Each number is 500 + 25 x the weight over its row's rms, rounded and kept within 0 to 999. Layers, rows and columns count from 0. Numbers have three digits each. The size before them is the row's rms in percent of the matrix's.

# up: layer 14 MLP up, 512x128, rms 0.255, rows 364-388, columns 0-127
# down: layer 14 MLP down (transposed), 512x128, rms 0.261, rows 364-387, columns 0-127
up364 112:504518509480501503526500494508475492488490508512475488529488497514477512509503489500518477504493503508455534507530478483456488488542528507547502488508510470565445501490568501491475460473520523532529492469469544523482484534509489537529509469525506487463509527458516488478467502507496498497495488509490530525511450530534508528549482465521519468456491483484457544482528458490526472541486
down364 109:502532532510522510496483561470477486462509477495538515508501503528516543515474490483523531418469441519502490513531495489478504519509499469523504520524475496474491466510530515502497510505510499490540524536530516476517558509518506533519478476480519504504498479476496490562499502473496500494474511506490475552542511565505493493507446555503488483491513517509541493542517529505497508470496
up365 100:446503513489512479499475534510482504533536501484510505471497534519471501467509512497517554502474552520527477513492522488501454466490495498538511455488491479512506505502477480495504530529491531565505471498521488518503525525512507487491506446467433522464522490493506478525510473512499484545473514520526517516494529548449494496484461526476533486529443467469472504455495514518487495485494
down365 098:502464481507477494478525503453514519503461449511512513496501420494502477498467493510479436497504472498491531536507476536475510490526505495459506519532464537483523480501504518485490506496422481490473530463453473479515486539505494492531498539533501505551474484510472513524471481492501514448476535489478492477499483498521532504531515457514495463472531517503526514514502501516535499512499
up366 108:470496487497491481484495517542476498470478488522544466470530481499473506456481491508526461437532485521517479499509509476486501477506485548501531537466450491508535498524519529527507502474504515535506533508526500473501535519532550527487496514461519480497491524442505530486477462487489500513480511492460488490525502528487496483499444504467492546543532510471521512470497499565527507501470
down366 101:530474502497504514502494493486524470521513555466493511498464511468503531490507492525485501488555538517428523471433500497504511484491516472513453487525480512468498532507517454476513448479486494464538487518504485480520517529525488499502496495498477488485540489486542512420481507539495492527522528499525502484495528507511443503534508494496515528472496482471559529505499487517496501531527
up367 101:507499468489446495498489492470531469483480496455466476504549477503473486499498534478497471510479520490508494501520502501483496475501532530534448474508519515457518461465438494515469451508485519540499550531504528518523514471476502517507510470524522511451536493521470511518498485551484537503488497517477520560461510479502516523516466495507496491497489539543481521518478451509501532492480
down367 098:536478498502499465506508524512492481502541534500475480508509509514505476503495478495452506525466494513517472474481513486537513480511461540527523480539499468555496518490491512532522503489483479497489497501534484529537507516500505487500485506548507541486523486530508461473514527486465483436544525536515507498514427494458576493475538465516519499508491497477446479518493518513513489525459
up368 108:496499463478502481497470487469495475511477507514510472519519474500525551532516531492477479496507525490473522532519495525494456465518466502535517476529508482532501500556475511556479529548525488506515452435485516494552493514512476480495478529534467467523454522535483455495492536474520530536486549457520486503518509516518490502490511514490456463508503511473499470469483491499513517499486
down368 100:494522493523508504481544513493504460481518459498507507534501496481512485489486511573469497521489490467511482504506527478453523498483489451511491511469466502474494470447527471452501460464492486478530487556528481497493509474464484480450520493456454524491531484492512484484538486553494472503546513515467501519492476521493549512466506471484483490476528483523525486522485517491465537497510
up369 103:546482481442521518543484527498495501516480545484530539506481472526514449519450506505469523454529479491500489500463480482500495459488501508526526517483519504525519504510464538481528499496448507548473500527507524457464501520486524506527477489485522512504567498466491509454537502542521533532525524499513519497480458525514499487503528482510465505511503514532523509463474515493494501458489
down369 102:449466514530485494493466521518509495545517493492509461486522491486465455535493479492503500531460515548509496518513483489500494554451487496503501474543515483455503482482504552553502492492487511510503519492488517479513502472458502486513489473531459519480534504486528453492486516538517494491485467517489499474458484535470484484515566526486487512534486515565490520468532508489501541515524
up370 095:504521499474481511513519462466456484518531514529499540497510485502457516508482540514510486504507523522507487503495522487506568465524543485460459520506487472496481507497502524537504472500529503486483484483508498482473532503518519477521520492517481519419527478451484526498471502547469533478509492483514541496491469503510505482485505516532524470510467499478518421555530514466471489475496
down370 103:461469532480515509530468524515489497512522451437537500517484513529514516503521487493518475531471548494505487476539471513534484481488514491492485550537521447424502465485491518500498471519474493500480486488491465506498464502485516461506522518493521498504515442520493505494490521518472520498519462490493473455504517497518511496509534506488490565506491520444494474562502485502469503527514
up371 099:536489527538483513470527501511474509476477480536522479502504449511524516474490515554464484523508456511490452512496521500526499522455469533507500521484495482463530533518502507562445537504514516523543511500488447501516514448524512505483488516475518466519484485522503504494525496508474535511497538471483510525498484468507530504500477540477482523490502538451451525508507501468541489520474
down371 091:531525473512495534528464502464559490575521521510521483478482500509476491533481494503517503483493477516525535459500453500507525460515531508476480509484530531481459511501531480473501505474515523493484503469520512527509500456495527492495507485538480530491530533472496504534489505501495452495522487567486530508525511502452501442447503490538475494507503482550495488493518487493506515527544
up372 100:513517508503472483504506500512527521484497476501429498479537497542501496490485511505503561469481482526540527510488487496496493501473500516485468531512525483487489527513523489507535483505471527528481465439532438463510537525561468484491507546493502504451550518531515518483477499500481483486486493464447535525477505491516506548500478512495513519518509470499468519475508517454546508499510
down372 105:502476503517490464494506526502508467495486528490479502477481551478545483469534506485508519520510495536524531448435545485500489525533521536500458523521530494463512480491458508452514490520503514515480519500502482529493508502487494479492518488494453463485496480472533488474475486493504480496522489550545459467528485571486496468558498477521512449488469524498503529503508498474523496519512
up373 100:486508510557483497504486484490549509428511491487509487509468508533475539467479479476499520470514447514490490496486519494509540494458486513531519489479523435477521491500481449503489504493501504498499511492442520507550505499532462474518560483511538482502497486486553486497529525475534502491509504479555490500521507480511460476503467492500495502506503526537531470458490474496487469518542
down373 108:481498518507452541434530473518513462504473496465523538525524555502535526525423488499521521479524505533491543501485510504456494524470498484479494514490520454513505500480498500495524472503464512487459447466499554489545483505531484478494525508521508491530526456493493467499529495465515531514482493481516532480512503463506525458524507542516483476486503494505480502487521489497522490507496
up374 086:539525488486488508538506506506515505521482491493498491522514505465506468521459502462492495531518491505501522500472561489476501467510503538500518491510498515484493539503470492495468483537453529462465500511515520540542545528459542530500528487478511396511513459493527460497503502518532491484493500477474498527479544517483482538486505480496499445499512503465516499496519522515530453512489
down374 080:478511504445500541495525509505502494509544506506522482527492518499492501503537467489537544539522501501494521544480527450473475508490512516485467505487521500521478447496509522489542499435525502516493470497511507501458506522485436496505527541516481506478477541463498515507491486511509502518512511504509504475515465527516507428497523486457536557525454468505451473470512496511525511493509
up375 100:457499506510489481479471492488533518517466495495511508474459531519515476490516542523524515499495520491478505487532500509506475460542495468488510488526490534457451466561510453560464480506509494500562492517500529511504519506441547496514516496457513518503500496483482495479480509526492501492504472502489478514497470540471484501517501539526467512468553535538450474519525475517532503487485
down375 110:475514536524474544467477468451499468496532509486485485520515466503512507522541480503488530517479534514455514471535513524550507484513506457471478502524541504484492482482496501463491480554494473529498540476537526526504524543513522481493482502480457488462514527494519564482525528510497466514460462493471506538497469514492515511529518507533514512534510500473495469455489459496487478516494
up376 100:485478472452425507507534477500486495491521518510492535522451443520536505558472469478507469518513496481544470516495500459462486475516515530503498489498484481484508505522514480544446509514498530485498514494490502523534492492509527520489491514519503494493534527519500471508495476515488522494468510512498502480510530506534444500535483510440498533499492524450488521502530457484533495505565
down376 090:499458465493487521539493505483537509561519492488515491489469489529503510508489484456493524521503542503528496507532514486511501515490512538480507531555511488480550493532498513515548471492528495509483509459504514493489577538475475551514508510498536542486480501527496468513412522511482502509486495557502476489543479509468524491485473503519525495473496526492517496519488500497505462473484
up377 104:506493542491488498513478489515501518472489477513563482539508499482526474517530500509490524475470466469482537505466468517482506467477477477521513529509563514457504495528479481465494458531519459527502503469432503488459455508490502500514516558525486461509504503515521487486494501485497483505508510499484500519514520492485553522520508523496453460447524503501445439493484511477489501481502
down377 098:523437484495465474478468541500473489511527518474470514521542499510497508515480490507534499583476502528528474514540512520487491461516522562486492508496507469533514498454474522534520482451481534469493471477513485471498500526496484516475467518512510489516492509499513485472492514487513547505519510526516497493518500502515495510533493484494530518556470500502496574524508500530527495543541
up378 098:500470516489509496511508514525502511504476520534492510475545479509490495497513464517472512483528486470461537512519510497527515548501502501467495519557494480531524470475465478521521476524512515490460543445486476525504499469514492531485496491489492523526500490492499499478531477545522512494455532482479519420514488556505516546507562519451511501483527546516509528501485515452471503495498
down378 096:516519493490524515472526523475553481501472501446464535482489514527474505485521499566496485528518508549461459505503433542502481498484502537501490541539498526525514511496506548519481432516544498490490508522491469538482471507529492469462486482484530509536516523505490487523488514480524489494498504475486482497488481458487496500479511468521511551465497509479510451499489537502529493512510
up379 097:470513520506482490495495496520495533519490473490507535541501523527510476496524401445475485519508558474491517524520508514508524463487500472478550488530496522519521496513520451515500478511487499514467535478489547522499497521511488516476475491530456529515493517516465466516508493573531528488438516517469494488486506519478459494501479496468515483532483521471498497512492466515520501508508
down379 100:526540485485484491497526459490515518471568532494504544509479504509488491500517477499500518565496542534495476509530525471506506496531486503490490506540496499485520491478493544497480478496493527520496515537469482547491487510476454493497467545532463486505459512515523474493474490510523525532537537480501435494536507523494492516504535525439513506496481553503511528481485521472503553517506
up380 100:487499499488490458507463545465514511521497513533526495555515515512487498540502498504483495506522475560513481531496495484493479511505540489518521479487513492508509480504562493500507523525532525493474491534512497537486522507531449509499494494523522445498488506451535486459488531533531511510425500495515485497478506504545506477485465494463539467518500483481530439496544460465497501521483
down380 099:526471508492506468511502506492502528500532508497506487474481522475569475482495509456506535464432536504496531513481474497507508522461510542507560480529463504501526474488505558480531517512486471506515482493531479490511475488504507524528496524499492508497526512516566532504487521456483498438512468523533478487528493472482516534492535470469459512511505472505520517522468525522494483490458
up381 095:515509495475522491500489510546490490495513486476485526456482494464537524482547481498482501518485504488515487527480541514500566487496504502542502517537464528487501520449491489541482484505503495491503494496523478468501524502540518522499445511492563512436502559505480504481513507504504491538493493525477458490483514522527533464516496522488481474494516475560516512493448522550469501490455
down381 096:451515495497499483482492488487513517521512513492495498528508508528505477467474477504549467500453532481511472530531559495512510499472547529469514492532499489533472526522489506488492493496504520524473522506475521548528537488492529511490508536509519489487494491530473442565480528508461532481566514503519491529542496508521487495462518508501502517445501498495505517523477526528511478449554
up382 100:515459481490495460492518492500519459496480491539529532470490458476514500508450517528478484456499505492509489546474536526494454485508542444489487508469530472487470482515511504522518485508506493504480530440453490487510537494489498493455551493481534526472471505491553502477480498509474454477507505443520514500512507509516503517525498487510470517514468469535526533487526541516489501459494
down382 090:475528502501529531553528543507482507476485492484490504460540489491516494504502472472466456536484525491500514491526518525528493487465480503493491502507489526475492458512459486521496533508475456453480457485534535466473475477502491519503518506474537534535525461446455527484496521466576515536477481501496507532485512490494490493504486515491476492472486480521470489511483477497499462512439
up383 109:488504503538517458495509508491478500483461510509490463516540478477480476470523476497481507552513500497486490480508479512491506453504492499547453485531471473531498524487496523495476495481510541546508497499501482433520544508529493521443497462475440479472470526495485496517521476476457464497502483523528498500539490511481493487499509523537469498495470562475504492474556514537509479533502
down383 098:524502467499519521486471488532517494523505519468513481492524512505518500521493480479477492489475512518541505492529509492473479492444482542447495511534474491482530490508505467520539491522508446468490504471547495521463448470487525458489449498511501480511506477521523466430526507509503512488455511510486486545497477512485532521504460481486521494486452490523440520496523473494520556493513
up384 089:485479466449536513503490475528517493522474451520471510503512493492522523461494552510503519494503447516452472481438534488483474513515529491492502506526534506499539518539514501512528500474505480501517509474532545491491479520508498515519469536484495541485513470524537479490553511502444446514505498481468483528520541516507464480478486495477497513484543518512512449504533503474518478495470
down384 096:489471542476555494468498537480517464503520552491514452514486478486521489536506465472505519502523487499447531513510477504553527496511529483490490497507486501481442477497516505477506541546535502499504499464468510459509480520496504463522453481468466495515478496536541515546493454505530480466507486525507474497510470510527491481499515469507508512524483494521538507504546515526519470552512
up385 101:464537525494456535457501503510503460465544512511461500515559535496506535514470463496520515508528455518490480505480501507460477483497502489536483480553470473486512466440497510491467519537496502490471517506491466488503502537497482459505498475504520478488492532501490527521516506496489530499568500474529498509519471551486492499498551551490503501530496476496505497498482474531521465464466
down385 112:483459526490500501449483541503482475470537472500506563542509500531421513484499525496477482485511499452506490533485496472490544520490491507529510515517491469517502506455500485497468536511489542463475496457459523528465511489500490491512466475482497507476513513493495518527514484470509530520489550497528493504516514508548520499523495506516470522433507513510509510517460512469558518514486
up386 095:521486489541492491512519474453506495478479528505512508544508517456550498499492480517477524515503500495504485441522511511522467453518499521532469501540542499506533475495497518519509454480525546498524507510531527501471502488512513538526508485472537506516491565529524456529483452535477486470519470480509456557466495496492473499522487512458540508545513538482511485510496516483489501491494
down386 094:521455497501495477513522490496500454476514538476520494482498502477553490494511499533486495500428493513513485463546463513503506526540452504467509463537502507490483512521490511518551515518525504495463556555520501473531500484466495501535497503500498506486500542482497464510538515472480503446482517506528466493471499508444535524511517442499540499474478532483490500510503507486494530535493
up387 094:506478513489468497535481476486481509527474499534557469529542501511487511525474520487535481503534501504499506450527456495513510524475482519472459450527501470495491486459505475525499461463514515558485492489482508509480511517472466525472518513475507506559552459473526544508487510479443500486517520473478488497541553533511474467490494518495511505497530510498528488487528527490466508491498
down387 089:491531506486517537491513515470487464478499502505472554461456498492523502505524464513484516462498513483471479492499538504518516502470486517506536527524535496488505510570496505469478516536469511496528537498493563555503492525480518493511531451531475533494454540495477487492480528511538501490489555526532492508503453461533489462481525520500518485481495505513461516446485488515499509503502
up388 099:488454484462509502523476539544465501514512515487466524496498509463503537504438480482470485504485515504495460505500460535529505505469524486505441553528469503510520511518497471480547511493543533473441480511457526490478516462483499510489529513484490506491504503495509463495484468509547501510467479535496514490496482495536486476525495544531514505481481541453499503526474484496534541502471